Each number is 500 + 25 x the weight over its row's rms, rounded and kept within 0 to 999. Layers, rows and columns count from 0. Numbers have three digits each. The size before them is the row's rms in percent of the matrix's.

# down: layer 4 MLP down (transposed), 1792x448, rms 0.0314, rows 557-616, columns 112-223
# up: layer 4 MLP up, 1792x448, rms 0.171, rows 558-617, columns 112-223
down557 100:466456500528498542470488501505466549500512539499501529531465486522484479519486517551525472439520544516478516482498572517555494518514466435510514486464514503476538534529514495542521500486507500495507485523465467468426488448499484542502462493497507500466455497511495473454464494543506508501537529546474525519537511520456488466499487498453
up558 107:545467503462515518481519483533502483501536519540478497474509513481466519536511475495536490495532506558481532483473472547516509488496445483483489508483505491507484560490493561518513471541541521512496532510483522504456557495515522524494516524460493483459504473491525499519525526499495507517492512508529542502513488502500536511470487523481
down558 106:490482484515509461532520531555522476515517479482492510475527509460538505517495509524484525492489511539509515512511465467552478545479500489434500477518505482501490497509493502471482508510500460530475520488438491482479511506508492546482495484499535474513507531486470550476486499459489461505522505497483502532510506512455475537532478515515
up559 115:502490518523517488510488564536509534503474512500534484515560456520500492537495488506527479459496505496510480488523511484524537467506503498542464488482517502542502503466470514503548532476542571529561513495527508509506493526492479511518496511529518508516505507495450499548532534518457512458510468506511493514523473514489504459527484471486
down559 108:466487465494499517515517536517535437513476508506467512523495469489501519473433524497483518512482528477465532497466485567511503497478496524453462514540478449546494551495487468460499506515467504498468507509509525487484506494499482484485510496518514529491510508498495487501495479473494489531527546485510507435477508467498518496492536496538
up560 101:561480551483457491463495475491501457529497534491494493527508514518512531510507506497447500511513456505460549527485520485476495498506513452476527510553458503521492535546476504527537496518491485498495472474503494453506476476483492519473518427487523547496478532509496506506524485493497532516515503481518521491479530539528494484488501476523
down560 106:519516495494499484506529499437536507479493551505524530525496521493496517511524467487537466445533500511511519506491502496510516504528472479490498491537509513488491478493463484476503486528444479482458510465517522505463459540537456508467520512461513508529489585490530480509497464425498493460496514468517506528482507436486432503553515485486
up561 120:500504497525537535499503513503497511500537506447476498463445485487536489484482507476474496525528501460491514549478494501467497542516540524475530516508455492505495521491452488473462489489536515521495491516476490503522473530476522467531529495499490524464501436460505509492455482523520492487496506445513482455463521513549511509499483503499
down561 125:494510520535513497499495520487543499508477513505471516472478492509497498462460497569512476482468496490499444486464509465473537482486514487486513514515489476517494513559503462530450513543474514479514463456478484469457471499464517475519515497545458529462469513490522488538482505513490468515468516517517502455477520496475561524520519483531
up562 117:501494492541504489507494500506544487492498486506513535517502515488506510542483495519538471501448499500526468459506540507516470496489506491473507482504520504525518468472496518490462536508498483490443524519464510520534462493535469460516519467484487467493476473510519517513500579543482480479551447513508490482484433495479481496476513505469
down562 107:421484507478512516487489500509520479497515479502511554501496500466481516513519514494512498495514487530589496475536490499508550556508503544477478494513490457539504495548537506468454498498456541492495498516475495475518476515526460514457502487496533519504535466547478528488508439482482520479503457502458507495488501508526498503492555491475
up563 103:487524484514499461512509536491490513523500516495514510545506519548513494505535489537484496511520499506485462456505494471496491521478462488512502500502514519502514487509466520556501505490525506486446522434510496508518495464504471495548492543465464476473497491468500521500560544538524485513537503475520497519509538502499484465454576483486
down563 111:498469466518503485482479499461507503517534508516522493510494484524516485514498477476541504527482484506493474472516537493479464520479534552479483524495474561502531513562493497456505530508503515498478531516431443502494490501470488516491515461515535511562482529534504510515502483496480464484510573477524499561483483506503506456527490526507
up564 106:513508485515524520487481444523465486526500503493476501497474525498487521460469496513491499495507486480492469536543494492509499501495482534534531541534545506487521485514510489502485510488485475476512491484471496489465485456528523523503544484512592455537501484529524543487505457495497543487499520493515549477512497529492545516522493499472
down564 106:480533500483490501519501503528538502504481502499511494500503457494544497530491517497483487548482465477460512494548472536481552487483476500483467513511508473525489500511499509443525500511510516502501507493507508446506510484497474501486526493479535528521488433517499512463532525496517477484520535497513533501505520500544518524526534463499
up565 095:461502474538553537502495471477511495486447499545516500510561541529503515461482524488510531527497522488506469493480503512508541494485507505504445493518539497446511461485558460483509499458523488484521473485490477460534549504516492480480527516510455457495528543506492524517515510519444520496435476511508493486503563536522480491474518519497
down565 100:507511493520501483480464539508503470537497486506508488483423461489537488470495525465476490511512391519494540473424507477481533547491539522493474518508478501528536503554485520480485470528514496487504536513507547523493493482464484457530504488467469477524496513486496493480490480494564463491473533458512527514528482482494519516526465447517
up566 091:499478505485519567503469490516507488541516497535530470488516506479514521547534461458490476507485499483500528518528456473464469501521488574499465523494498483473500496511470484501482472483480539517510534489512477510495475502460475486542482533508495484491515475468534516528474514471504560471490512535509496531476513563490537478541481491513
down566 089:508484504526467459483498515465526508504499483513500497511498470463465457485496555495502542519508494520492507525490510528514463511448505492467502523484483504527490490518543489504538510503508519514467432519437484488522486499480509497471482481516515511473526523506473482507570484499502430524502482491487509506514497486516505487484488507475
up567 093:519509533512525521513491488499496453501473510457454491488502489513514496498506494512550486482482503522524505494518479510456514497477505530471488512519495509480494512506531545479473469472470471504504481490493503521477493479478471472508496468509533501478488478501557520537485493509510508460452483524500498529505549450526540530533492525488
down567 094:505512508491497507490502521551513474519511501505543514504504515483541532508469527523489518518532519484467540551486444489518478472519460494504486456508507492466517491521476482508481524477484523523492515492469525520485470476506513501470447516510480486550494462467471486505503496469532466490522508489480500504479504501523521482514469467494
up568 106:503527481487458545447523565458471482552509488495476471485499495522492470462507526510492476514542496493491512489535537498498514470475526529516500483480447471484488545499509555478502515491495489547539515490476480476539460532472448492514501518506513525461516538534527499494501512507511504526511472512490477538520489517499480482496498506478
down568 102:500522479467516483486517514459471463534534469477481474491510550475495526541519484491559525534485511517487495520501509448493545476453521480506479509472504513535502495467471480490481512530533512498516492515534468503505496528530497491545493507475478546510524491551473515536516502509532465472466500492520486468525476521499538514483494491513
up569 093:491511551539498463510505534478488500524502518518515428454487455459448480494523475530517490463472517532510496500477494480523506511520437489481488524467519493519526487536472525516527462474569491508509515505493463480462512487524497503476494508491552516445521526529481472494494493510510505503482509502498512502512553508485486515524528479489
down569 093:474490499494538481509494535488484457511510488512526489503477506516506526511508485469506529557483541531473498475533494509472565490481509469527479492502505490498519535511519501479454523518477451521513509494539503523546553526497527533510493490523469507526537466482556519520467489469482484488499511521502504487498500421469485512495489469520
up570 091:495488491516512408515479540531489516446488523536514498489517491528503504546505487515489529495505517525519509510473487492509501478497481468531535479515481503534529480478488523458469528531442518539477460494509481504498492500522500512441486449493507515478473484498504528525540500466487485486545465550529541488511475507513529486504499493527
down570 089:520496509524522496461484454479498527507444500497513500543503507508528546484537488487465486475536451447491487498495446503522475524495479518515458444513525473494473495501514504503526517505451456445512495491456534467514484501521544509515499526487501452525506477494501516454484507475487499532532484495489527464491493536512484536516492515489
up571 102:472481513476467462533449465479500522478475496508456530487501515481467502513483519505524521520518478479521528492531521519478533549517509476495519516495509519475462494490527457522501496527518453472500518500503484510502453488477479474488530482532479508473435509482504499502526483488475495494541483516509495508548499506534492458525516476492
down571 099:507539492493492499474503505537472488493491507535516500535477505521526492453455443500505448481479494469546520526498473495497498529485499530477497482517513498521488529511447558457497465487485492509491531534530506498488530498542488474504509534442497508492536507488526481506503504504520498541450520492488488514490465451487507516477475541498
up572 120:518532501535494507488535473482508509513526528473508491555537542498531527526529487488499488512536477478487512517483490501501481513489501509493486510467490534492523541473531507492513484503534490475521514530513494522495486551471533459492501489483479471505525525542507506459512491501507489489513464521454482499508493501536498486521531506524
down572 117:549515534526463507548549489490486508490505517541454511501552517497492480499493484477470510468479479503493491488511514502508475526507545478495477487502486547505459449481519485492528524509508500519478480487484477461483535479509467513529523485449520436488497482540523515448498527519472470498495493477512494515441495497519471488465475541489
up573 099:465452531523512465530481517531484472506487488531463485510517468490511480494501471481465464461488484501502514474526491519503488497496474515460513514486518513515502498453457546518496470505504545533523497484505473518533526513518486490500472502504512502468522508525528488497525520516520502492487521515490504528473463495489469523510506518540
down573 100:542519490485529499491495494517498524512501498498488519505520478501491507463520494487491495507502494458458524482499498482476520502491540491503504524522510523527517493516522510448491481503481536505468481487530486485484519478488492484475547491486497470511510510488489529467540475524496458490472533459497521491498481534475510498493492449486
up574 094:502483426487520463484524492477516506526457463458504499516486502467498485519532459488470495502514483503543533532525499530501502487506510468494513504500534508506535495521502501515525495568519485477499512493567467495498512495493485462550479493538530467489513478510506516529477487503549525530499553540496465539501516518466509537512487481500
down574 093:493493526498482504494505508487468519488540504517523563499504492560493509511482489495525485437484475475515491517512501464452501480490505480510494500476477474502507492498550489476547513509530479489453468460483471513501494513477525525506542528469489475462492475518494476493524471528484476514502467565472504523457528514492503453542540535533
up575 096:493445547461480485462550510547444527480479524468523519491495524471497487471498520507453499508488489503506524462474522457495530468474502524528514485502497503516529486498528501548490517474488492510535490536472515499518501497475470487484498473525499533485551507492532489496477486528486546492482542492476510481502514493518470499485509477534
down575 098:472531478463474475521511491468557486514508490468437511482500444529543493497487483495479452485502462487502522516500518477529523497520506492495467487468516517490523523471546484474533481490529471490481510521499526532500498529524512516531520536455481521482477521497482454508488533503538502510512471515481503504479493485465515502506482479518
up576 107:551491499519485470500479498504506518512466498451510546501543500543457515496509533541511511479528503525503493464495565516570502497484523538451527534485516459536491520466533513516478490500533512532516479487441539497438482486505464444516494501480536502516492487464521528519539487497518510481526498451503479478518515475469505456484499472511
down576 100:467507469471516480469490484519544497526518513505499507458502457538540490545529501499470484511476485478519502487501472493502497496492528549476508482519496449531514504443503546485525492502482512540552527482473518506522480517489499468488517490492422482520520554498509471529487508523480470533508499482488481449501495474514534504481520496516
up577 108:482446489530484472463506516483465522505487498512499523499513537497515509541488512536482506530475457519548480486548438509541471468508482544506483499479528536489467475507505501537517501499495515501519495564498529493496491490536521506499524458533485470516484509532481493493463469471465511495505506509512545481537504539491476566525515516471
down577 108:477510538525456506493452469498496532486519502562508490516491550471502548512484495513499494504473504466505479509508483488556515528512532549493502483497517520459459471523506496487518498474467468517539471477513469486497556469500506503541520531518511485510497465488482465475506517515514486543468520505515509446450480488512511515522478484471
up578 111:503516479472494480512516478522517553488499492486485492519489504494538527465561532454517467474530458531541535448490490528468460485527499476473497490459475506539484498525483534521503492509550494481521478477466502456513501490486485493498466472502479485449470484525500514508522506504522497500492523511511523526518497529445528511490512490475
down578 095:490490515529473513513456553493498487484515506509500477496501483482441496464463483519536513557479517505476508515499479472518550500519495489509518489527530531438471453491503492495503467483478506478490457540542477522493480565519488502541478522543507482501504496495472477542511495485504531492508486507500525490471489504529477506508528477518
up579 091:522510514523515511513514524501460498510526463481511584527533513531480476504530536468509499553537471477537499527503514497482494491525512458488509513481492504471478496496493471518513493510493511504501464477498493463547431492450458469509550508511458514499530495488511504512526506467488507471482513493518501515541499504502480478496512484513
down579 090:507471473535501533502475507475470507486549499427519493482474455495529510512505497519500502467506564513504481515483526531539474487498507505484473555546515519485503528492530528460496507491458484521471508524495487528540544516488519537500529508492497504498501519504467501494486493522501504504477517500483510474522472518458482480501500514492
up580 106:499483544513473481455503485498496514496467538504510507482511513494512510459492500496492485499477454531489467504494509476444518524491462498545480539488462472488454486470503487486515520510532561522518541528494493503538486515496490480497509499482480478443528432484500512517529494534505504496514493517500452497552557506499508491491548452539
down580 104:517503507509489515529483522524529477422464490500527496487495503481536498548480494477467547486498534519524484512517534550491487494491497512470524522500517540539505523492501505474520521499495476422519519452488541510505532490471459529516468486556494495516495512508472520452485499487545469509485489496439553491524487523492471508458495493490
up581 111:494500503518507517467485493493498504473497476513493485540498501508514497470465497463449514514455451451502488502555489477508495465485499519486510535461517497491516464474509538514536522482466513519498498485496477500477489517503520503513491485516540510576494528523473567472460501479495489485514506512482401501506498489500516485520500493476
down581 111:484522518474503514508486495490537552510528489466505501509496460498532494515535468506516522556429501492488502467512512477470510478459498481534405522520500530519533477528510468485532525532490461477476509446510493503493500525452507497514519521540491543527491509468476510488470535502518482515482519548500484500486513466489508488525499453470
up582 098:504501490514475484529471517498479490482518505515480493505503556514512544510492513487555510466468485520510458484478497525535476530530514491516517515471468508513483509474508452465486490532501486518462488547525503495498510471495487526467462540516486534505515487473481489527478491489528495520467497536504499560535474465524503533469455483509
down582 101:467500471545485495499476484553489469519472475483483497535487514509507462473512546483526507509499528492504483496462519532484556440492504540510507489474521468474514497461494511522468470515466507510512549527532530458522528502514479499520478539495488466505496527550481519489485534483524463494502471463513515508497470484502527483482491486493
up583 111:494528504481482530521529507471490448511524496493499481469527475486505492450510455506485517535515559498551497506511503516542501526498527550510485497501552489490520484534493463483533506475521527485470451511515487501453496497534471531528501509455500494480553496466490507527452519539473544545513453515559531487475556457455513519484498535497
down583 110:498482481520481475487482532494486491494526507520489500548446474494494471471477446529561478501473505519507521484457466504542491536533452508505508464534515518509532484516514477490493484577494482509485514528517455488494505508494487498504512514535497526527503508497522515487485496536524532471529492516507496471507502521491505511497501489557
up584 099:499476520486473521492469481547450552473502531498509508564484490501518519500497515490482485489472528479482489522467515492504489477528486533524481515492527507474476478492493471496487497528534501527517441476482470534522511562491513517497508508486476483488520492475506515520537490499469473537505522504472509482490545448512502509517550522528
down584 102:476516458497515516484510486505489486527483515499495517497490438499548517531497518510537503498502504498517551529495499487526544532513488517457528503469521469534494488463474486465526532506521474436509533485462540460472490481502514458449490500449472475509484521498513492475475496497499505426567530498532524509494519509504519478526491490485
up585 110:457496515452504517499533491474494527498503480477545508505502517483514491513453472519481517487526456505534546491456514476516504489515513521507497562537516478534520439473470492458502477495500509469475498490493497491497504473540476517528488462529515545490517486473511515485521485524520505478512521452474499490478546531517502509494490496500
down585 110:491492493495516535507521479484494486505512497482494509509424496466522510504509496503506493542505488478486474488476523490523471493457479515493433510468531491532471513522488515506501535518514495517459554475497537495519527502499464525452461489478541494494570534500495497480529503524506506517495489513472531460517477495514533522438541531496
up586 104:500527469465540511512463517482530540489530565464478494509458523450487434540505496485520526538522461532510524513544529495522458518488496506508501531509493499505517511494507508535480478494446540468531522542493491511454498532501535490526528511528499485524482501524522500490526541456504496478515484518484482536514477466500459519498517478481
down586 104:483466478506491502510454520497518517508483495523555541476520468520506507475456505523536530508484498530509519482532484501504491505520497469497473504469521475513466463462524501519514526481515475528524492494500534483509521436477517503505496508525517510514495477490445483559513493525486462547485521484493492540479519555564488536526541491520
up587 104:493508496498488502508472504518475548483523532506501476517497550498540484491531489486516503543558531503525469497503551441493502515474513512521493519479516487512489490517518469481534471513534507509462511568535477509481496486528476474539535509511499510529515531522497466476537510491488527535482478511465534479552480508486461500537529533496
down587 105:497508494495534507533474496467518490458494514466491500500495507495528460539506531461554479507549495522497478497499504532468497477514521494464529496512506472477476513521512465501497529480527430489497513492532488500532519524541542465514498503523445484548475532490496534491498485464525504484449500504504482515487507464510490516518460532487
up588 098:489487522506493492493507494487544505459472488478496487493493471507491529454477510532507486471509506564517493495505471496481453527481528477516506483495520485476481520465527558546521483521524544526505495490492502504492470536506486489455535536515516523477576490492486554490466525493487497526519464544503542512501495525485479481496498467483
down588 104:439513500528495478488509522516510556485515485479454466507492499461518499510486529459475491529484537504468489469438511486509471517527473509497501484491507503453466530479524556509511518505494484463496519481467477481502527474450520457500532486476508494477482566462442544501524529476466539493475527504527503503497529516487515517516496493497
up589 106:451495533500499469498499487483498485482531525509531444471512503511519468504491506499519529512502509521498463544543467479442498516514508508521499494501474553481429504479481468485484542496517516473549503470512514504502488476485477521490522488471493475517509467485476436541494484490511478457510493483513491472485488532505501493533478516481
down589 112:483497488461532473501523508523474501510500508519459511528484474494488510528522506498504525476537508485521532507496545473526548514513515513459497466477477520482505486529475518505491538509508452548500470501507502521479501504483538492472468510532538486508528507477496506522508444498469485519528509496482496535486472529473491525465502501540
up590 100:496483475497536499529499475505481498570469553477467513489495500505507554553508502506454478477557487508491479485476513544517468514494528471529464506524532497463532473516495545464456540478491499462468534493546510495466477505504507491496499509528482452500489495526454510517520510453528463498514499487485515515489498540482504481495495503506
down590 097:525489531518554459483525452430490484498507491486475474539503431513491520460525508516463481504517486507532503492513515540517499502498482490527488479444515480498487473543506486462497499480514528494512500516478497523481520465464546497477493503489490532479528493488435488538440507534510463519474541541462509501489469494466526472515471463484
up591 107:460512481502470489544483512538483478500516489504515511527460495505502490474498518541475479503495535489516518533504448480514502528440498526546525514481517480525514488480476479520516513513472542521471490487521522520482532552511504539522521549444527504482518484507456529495499493491502512481520524536547504463463497529517509528469532500496
down591 106:520497516533494512520506516496529509458515466522476471532517454487506539491526524507492482496468470529491488522469541517524458480500470540516489480520468500503500522490518496493471549524516491514489482512491526497499537530529485508522473497465484543510505458451508487480505507496496455529496505500512534492504509539530474431479493504483
up592 104:504499488536472484473494490494456463462506530502494516484486517515492451476434525521474496542503498547502551487533487509573497495535495514514511533451486483529485497481504476477512542517507531501489513526470463491510515511488510515477527504518512490453523525545518492454517531544502525450513553493448458506526499490505503541509494461499
down592 105:510441497535504452524537467481463501507464517540475472497506511509544481528486504516517489509482496507528482489519502537485512481465490483505514499499478503488495505523517479473516490452464493567475542477489500501544468492501477519503528492511485495497497484495516531432429521514481488476544503484513485515545503514489481498508508503514
up593 105:500484522531457475487522532453506509528526469504520512449515466502523483493538539480500456481514506495476513464495497518537508485474490485522521497521515485464509519455491494523496511503517538498506559499515491518529511467543496526513529490504504482498482492527457542479503514511503499494517456509511508497493474491527506511540481520473
down593 101:468471477523520537465496514530468505470504483509504505456504523465502468514505531515472528523424484518460503515429483537481499444476564514460456549470505510459485511540489480484470495501523517502488496505512512463471480526470532500498504516504518532486521508486482510465499514509485517480561497460486503490525517504488472529498489503515
up594 090:490488518460470495455516520532503509545473494492537542527460501513495518484493494528494490522487461501490472536512495474484505490480466532459511527485492485515533491547471542516475494523517497478481502494487543471525532504530514513530499497428511484491526507481487475514489524523478468473444451481490485510459500483481522493494531478499
down594 089:476480520452569529500473500527541469474523522494486505506551529522527522420554501444529527522486487451471486496506499508484502495520489533497515478542495520532504465507466511535567532474504510473499432502506483485447521510503473538517481477465508474496477487490481513489488503472504508515525457498474500486531517525515497517491534503512
up595 099:488513462496459530486486526515502512482536524526509495510510463505500505517528472503490503504499475481489487518517488471522535515499515527514471535481494505494480482514455485518526506516515523506482469507492516487514495503487493516471498469466508501541516434490518508487510485503497493490477521528511500514474508518529481508484467506530
down595 095:498502529505473514516490512501529555484529531556533489522497496502495477551507509530507470511480530492533552536468505517520483494498506485437503465499448521509551482475506513487452499475498535508546530506525525480501525530503510495487555482507451473452468524536479544504519558543511477491510503501481507530458484488484543492530535505532
up596 104:500517544477496568538477547559494489463514496468477531499507465480508544492465506455527523484483466443530487480509524441537464480520456495437498524472508489485490545503530487507519501559481535506458535497496502481520469506493538491483497451490499524531523496537485532475501526514446519534500509474497545516469528492476467498497496497465
down596 099:507490511494490515487512542509503487545535525512478461523459506513508487524513495506454483490466492464538484478533487468500501497484482489502466494473478480520514469518510493493543527471522550512477514521525486523531479488537449476523550502515496487476468518507521482499546500454509504490486498545501516512543495518506499485490500489510
up597 099:495521517484504473515525481466499511510481515470496539488502542503552537509482502464509527498534543489495537546517505504500509457509466509523485521484509505510474487484523502497547536512489538518480474493515511506493499520479518504524489516522514521522510562474481515467503509512538510513491495493484484506516474529501528508498477490507
down597 098:523476436525523496563437495477520462462517501482498543535494519542515497466524484484512519462488522492523503461499511540496520489512502516500508484462481475529501552507513496485488469477455493487557512502478517496487480515484500491517519498541464521489544508486511468521522496512479525493539504536468505508495549495502545487479507467478
up598 123:466525495526527527473492514475475500513503445512540552483507510517485499514522505523503533500499494486477519498548495488489467509498541559485536494499483441508492471472462511492530560496504551510560467492484515550496512539501494506520494538510518495476456515502547528489504508504563493509513501499522510456479471503513529503497495553507
down598 122:495506460494503515462495508493484495493474482493490486514538521492493513480534466509508518539521498503466500507532488581510444511524474502529474488505459540529507495475466496477492541507547504552491490523456499591480515521492496502513463497498519488482514437492526493514478507496520524513460544518495477509557481501528546530469479515506
up599 112:484534474519501543517518479530522503530469479474482481514545531522460448579497508494541492525470516481484457512508453490503518509489481467500528498526516532522502502485504458537520459471502463496531496481499504493487467490468505496502466485549503499509503543519537509539495491484477532529465546474448513533471473500521521565516511480543
down599 109:508438528486510478439449498497472524491507498481550531491455494477508535463502473467477512499461487494499533475462524540507504495496486499512484447466529459546520533529519511505448501520484538498496579496497531507509509522458483525493505497505491521510518474490482509497503510525523474506532521478502546510520493472497511504499474470497
up600 107:466446533491476501535520509487510486471467503500492520522523519489492517499497475502522526507499469527522517471466471490501535552504509498505494483501496472491458515532509478529486494476476529503522532517502502489536505524499456494516463494478510498503514533568465513466550507458480498511499453466505526463504539463467475480499517499534
down600 111:485498504539501517507485494572484507493523489549515496435555499431503489558502488495491489498502474513500504516500489514489537471486547527503432497518485494478497511489506489472519520462493463520464487521564504497511473508468512526477511507475486472499485464443492449501522508488471517460532485468489509505496477519483523468544486473528
up601 099:504497454499504521495519510543506510462505484447488531509503536480502501514498476477509520505487460467527455510526536470452500512481508490524488528508453524505502511438509452461500497505557462492529527532499497497499479501498531494512521491466481468535488483501501476542508511516490535530481478485480520485529504521498501529523463498478
down601 098:515494484504517481537508496492510491496523492532504497523528543528507480551507537495516498507499522472528468516491508455502538474443553554455482517497500464515550506505484509456467519474473483455511456510533452447496513473517513511523482502509482494500498521503512515473513531500489544437564466462523512498516556525497505478469463501517
up602 105:502505506496502498499515486515496446482530493508526500546516504522479533487492499512496509498490492518509460454477482508506526489482486471479482500523524486485516496471484501481492487505525493497569535513512466461505464526499546490488529478460486453465489503572485514535499478479514541546510537499486479487478471526473506481487527521534
down602 101:494513492541478533499550529485489511509447503536480554489494555478512492477468551476496517466492462463543520480504483524489476510559498517494469531498497503495483541491469511477507471479510471536476497488460495552489499507480467512508502505515501508507493518489503497498500462486464467518522471543515501516490493452432503514520480559481
up603 089:516504497482513512482499484466545469523448515525463496494502504498519476439510469495519521512506509529513515540493506515531535516560494447513491479494479501470488501530489509521535522498513472529474506490481507523469489519511442520558499441504526500478508498514497516481487454508508537473480493462523512459508515513512479507482527519513
down603 091:483464493492493477487485478484493496483484485510478509503515494473509504506505533471552501497490485518497467526480508495430483507472514494478506490478485508483490484482538508521500521480510492519479504497522448500481559544500494551447526479496463543476482520484520528485505568565517522492493553540496487496503508484487503480526488469545
up604 084:528527507492492480508529505513493486486510511490508525537504537490519454455501466508511521522495524502484528553486525470443526495515499496499503543561491545510515499516480500534513512521489510534468524471452529530525456456508466513489485473502453496478529540491472484525493463508512465520512515510469522475523479471547490505467477519478
down604 085:536470480495511438508540535489468480502489480518499474504466512511528469496457516536452497515514464516501553519494500506532485489524535494495511497599516520459504510505468500480511484486524480529505503482463489498539502470505522498511489519450484515520503507471532453506494500524513499508480504463544505501505543506450508473527453468507
up605 111:473500450558451516493525490492489498497515500476522551456508472478477482466510515532516487491504479531494460503507479517487448537491460491514533539493521494519517490497464490463509507482484500527463510527486531474509498484504510505488514528516528461530456537501501498464522501500479507489513503466476466447502480486529528524506484543488
down605 114:564516507552451513446471466467512478486480484509508493486515513540521477480525486506530440486507501473484558473528578518461488501539507481483491499476503502523498502489522519489534496512505484511515544562496539495506483510514485516504512489488536482457526479512447564527449504528482526488495472482528506499505483493513500504534486486490
up606 103:505511503455467486502526501444554536481523532485464473490470502508497455505511473496465500450460539511489515492473519510480462487553480514536528496501502486516533512513511514472497501535551534542517507477501474510493509517532441521527526500510515479512520493473489503465471482499513493538489489485504501507507466490473517456519499528531
down606 104:488497500479482516530452546499494469482507491441476436481529444530511485454495465519476469516513476489478484490487500517498504507488488494490475505450494503498531503480478476513527503539499491510475483502517483475468488475468532435482500535502503476477501479520517504509519512472511493507491505524516498504492518472481547544514532526479
up607 099:492517504530470515474494523474468495453495522511534481465493515498494513504488493501519491503523441534513500510493472478507504527478472539512511479492502486499523471514533527570462484474524470497543448510503539484527480528482484518490462473512505506463507505522493494483513525515486466499459495497525552479473549489520448516466550518501
down607 101:528533474512490470502490568491509489509543487508503508523511529524502511491457486489474474533493511487453496511504485503492544556454501500500495483514513510498537493518505518517531506469457488534540460475468512535478468527518509535535511470498500517493487460450496506528501524502476510520497498513478473482480476492507504520454502473473
up608 093:488484516466482499439505513489508491479504505465486491504448453497517502485531509486495539513506537534497518514570467462497494489529543519493509531486547515460523518475526477532511483505526494495515520499495439527506530491502473495479478525459480506512531516529508526498544528495553522510503540524462500495523542542509475503466456528484
down608 099:474528490487511457503493534492526506529478435515520550510475495556509488481476516493533508449476533491537507497521474514498492469515531503481530523474496503493522493522505483489497470490490508504497497531436452499451486499509512496447488527478473499522493506489493533527507519487436494495487517471519475446466510452471470443544516488542
up609 101:501470506502494476506482441468481521499511474522494439468484519511501482458499480468481509515518455526504511494508497532500502535533500502513493494461496461481503453495554521476512488469509457514539523484484503470471486484508501481479522476491508521515519549531519478499508527464547502539532478541541505479471523539485554477493534504484
down609 103:522511549539452485522512516510532498504543519478491513527473482441504525550509501485511515531511519496504491530526475450492462462476494488516522528544577536484463510462537499486507556448497481506490494513497558547505519495507498495507484484481503516507500475499499495530452489498526536483552512471484529470491468563456523499482504511494
up610 085:474495527490488445516486550475476488471509508486481497472533476518515476487539475465480499538510510476516505519513502471545490533470498521523530506504509482551472500473481517485564571520506543497521496484500535529472493513467487492483462517488527491471488518494495450518517483469519501451521499482499493467492489492483508510524531477508
down610 085:487514519512543500457480481487512527451470533503529486475464498500466497501494497517494477479469465455509497468472435516540515505493501479488459527489523482509509478525489569489446522468491495475464498506499505476562479489491512510496530519536482516555558523456492506511512501531468464539495494483531533501484495477516472465477446497542
up611 097:454480485498489513560499491483478433476500526538533485468471484522493510500529540527489470525524518480536517463484527498522493513441487518484485460483487503502482470502505493487526494503513538515488516465480461488445526487475484550502495511497474503472473502551512517525500487510504533487483511501466461550500519519487500485498468470494
down611 094:552529505512510496484494478537531512528469508510479505511499488479494469504450506532490480456532478500447466544500451505470506492518504516490490527484504504514510508512514476508495489492482480513487457461544540497500504508485499493500486521505501509519487451545533455509486491529486518527517483492523486473487503516486457475502490489503
up612 106:517469502528479451496493461530499539469473483491474508502530507467530460503506516500544488515468465501500468504523530546500457499503475491529483461528522474491513522459526516530493494491518509500472492517497519470506525454529531516517493491446509491522477530492511443469487503514542518512479499464502531456497543480484531477501508518455
down612 111:515535487515499568509530508498527473470494535532467459507480498547548494496488495536463501487459519497442518484490475516505538456501519504478465481511517544531490515484476436514492520519498422524501534504522510542512469481532506520457469506517473504513484503524525481507487477548493527469535536524500521517530528469489500465516488501456
up613 098:505503525530503501525500468517509493502481490537509481487518440476521458520470486505502496514475491512499514516480543509510483501512487511486473499554464474505505466456454516482497474467507496533504514533498518456519483519528524509490537564500534492511492458477484517447541523477449534512532455518529472480492498474500497512467490472509
down613 098:469534502485482491452477498536495487498515532493498547515509483487474527527546480463467510491545520523542510494505489517519452531515483462547541511494501529529497507480493505500493530530511474516465451482549549503515517485500462506461481476502516533520534493476480498527541473481483488445498457456511508456517492481495458500489522502483
up614 097:502478524494488485521533494486474505487468482514525506517529511485493517493495473511540497493522517496476464496497515468489490491487529509492533465497499489474458519475470499487494545490500459485498485535490495443529537499452497497497447491501516460442550500491488520493501494490506493506540479478502486488473535523528448506524505480504
down614 099:509503512505509542507489514510483549504504508529532500515509506481530479483494463501476493535478532503495491498495447484513499527505527479492522551521516532486481489457508443497481507530488507510508496509500488513510465532514471443517488491543509475513499526457543532554509503468502526482454495507493513487545499487487509519432512452535
up615 109:516532531469531517500487491488478516492512526461515500505469512484487497503533455532537527462550515540545494507493512425482483485536485514483502483521483543515469570493522472508542500493511508466520450532527503535529523493511534511493490496537517530494511473493476494523505469502468513500482459473524495462493530527481489465494513510515
down615 105:479498462505508494471524503494491480446502521491568559477512568510506482506481477528451518470462493477507531487525465500478464514471561449465471501491482500513544505496483528503477474491476490548462536499470508515513502514500481495513503468457516496493501581479516475508501518442506516505490477530470500514477459507527533538505467501513
up616 111:460520525483500470434539478477480536515528518503478496480485485497484539535522532514507482515485472489512529531499550513523521497500513488508446491489499472487493542535476503497509490540548508505463528498499492495501538491470473522499470511459497485510524473499553529493528480553498496490451513531472496528512531476508498498519522454548
down616 111:460504510513494535566481538488497463501487493498522529488449510502538468520457477530509462532504516493493443478478560517508470516504481528503536523497499545487500487468491489488484486510487499486527453470571486510484484465451512522488529533539490487478471519449505490534461495466525482513484498480512513467481476485520480519522498498492
up617 085:512556550508523458476499513492504504490493502500499472494529497539515536532525519494517474543484499492445527490487491459498521533508484506499501543513498495465522485531521415484511541492432516490492476502505523482494533481453491457460498514596527512506481489472475496499520490536465497484512520509475470462480500511473509510469509534505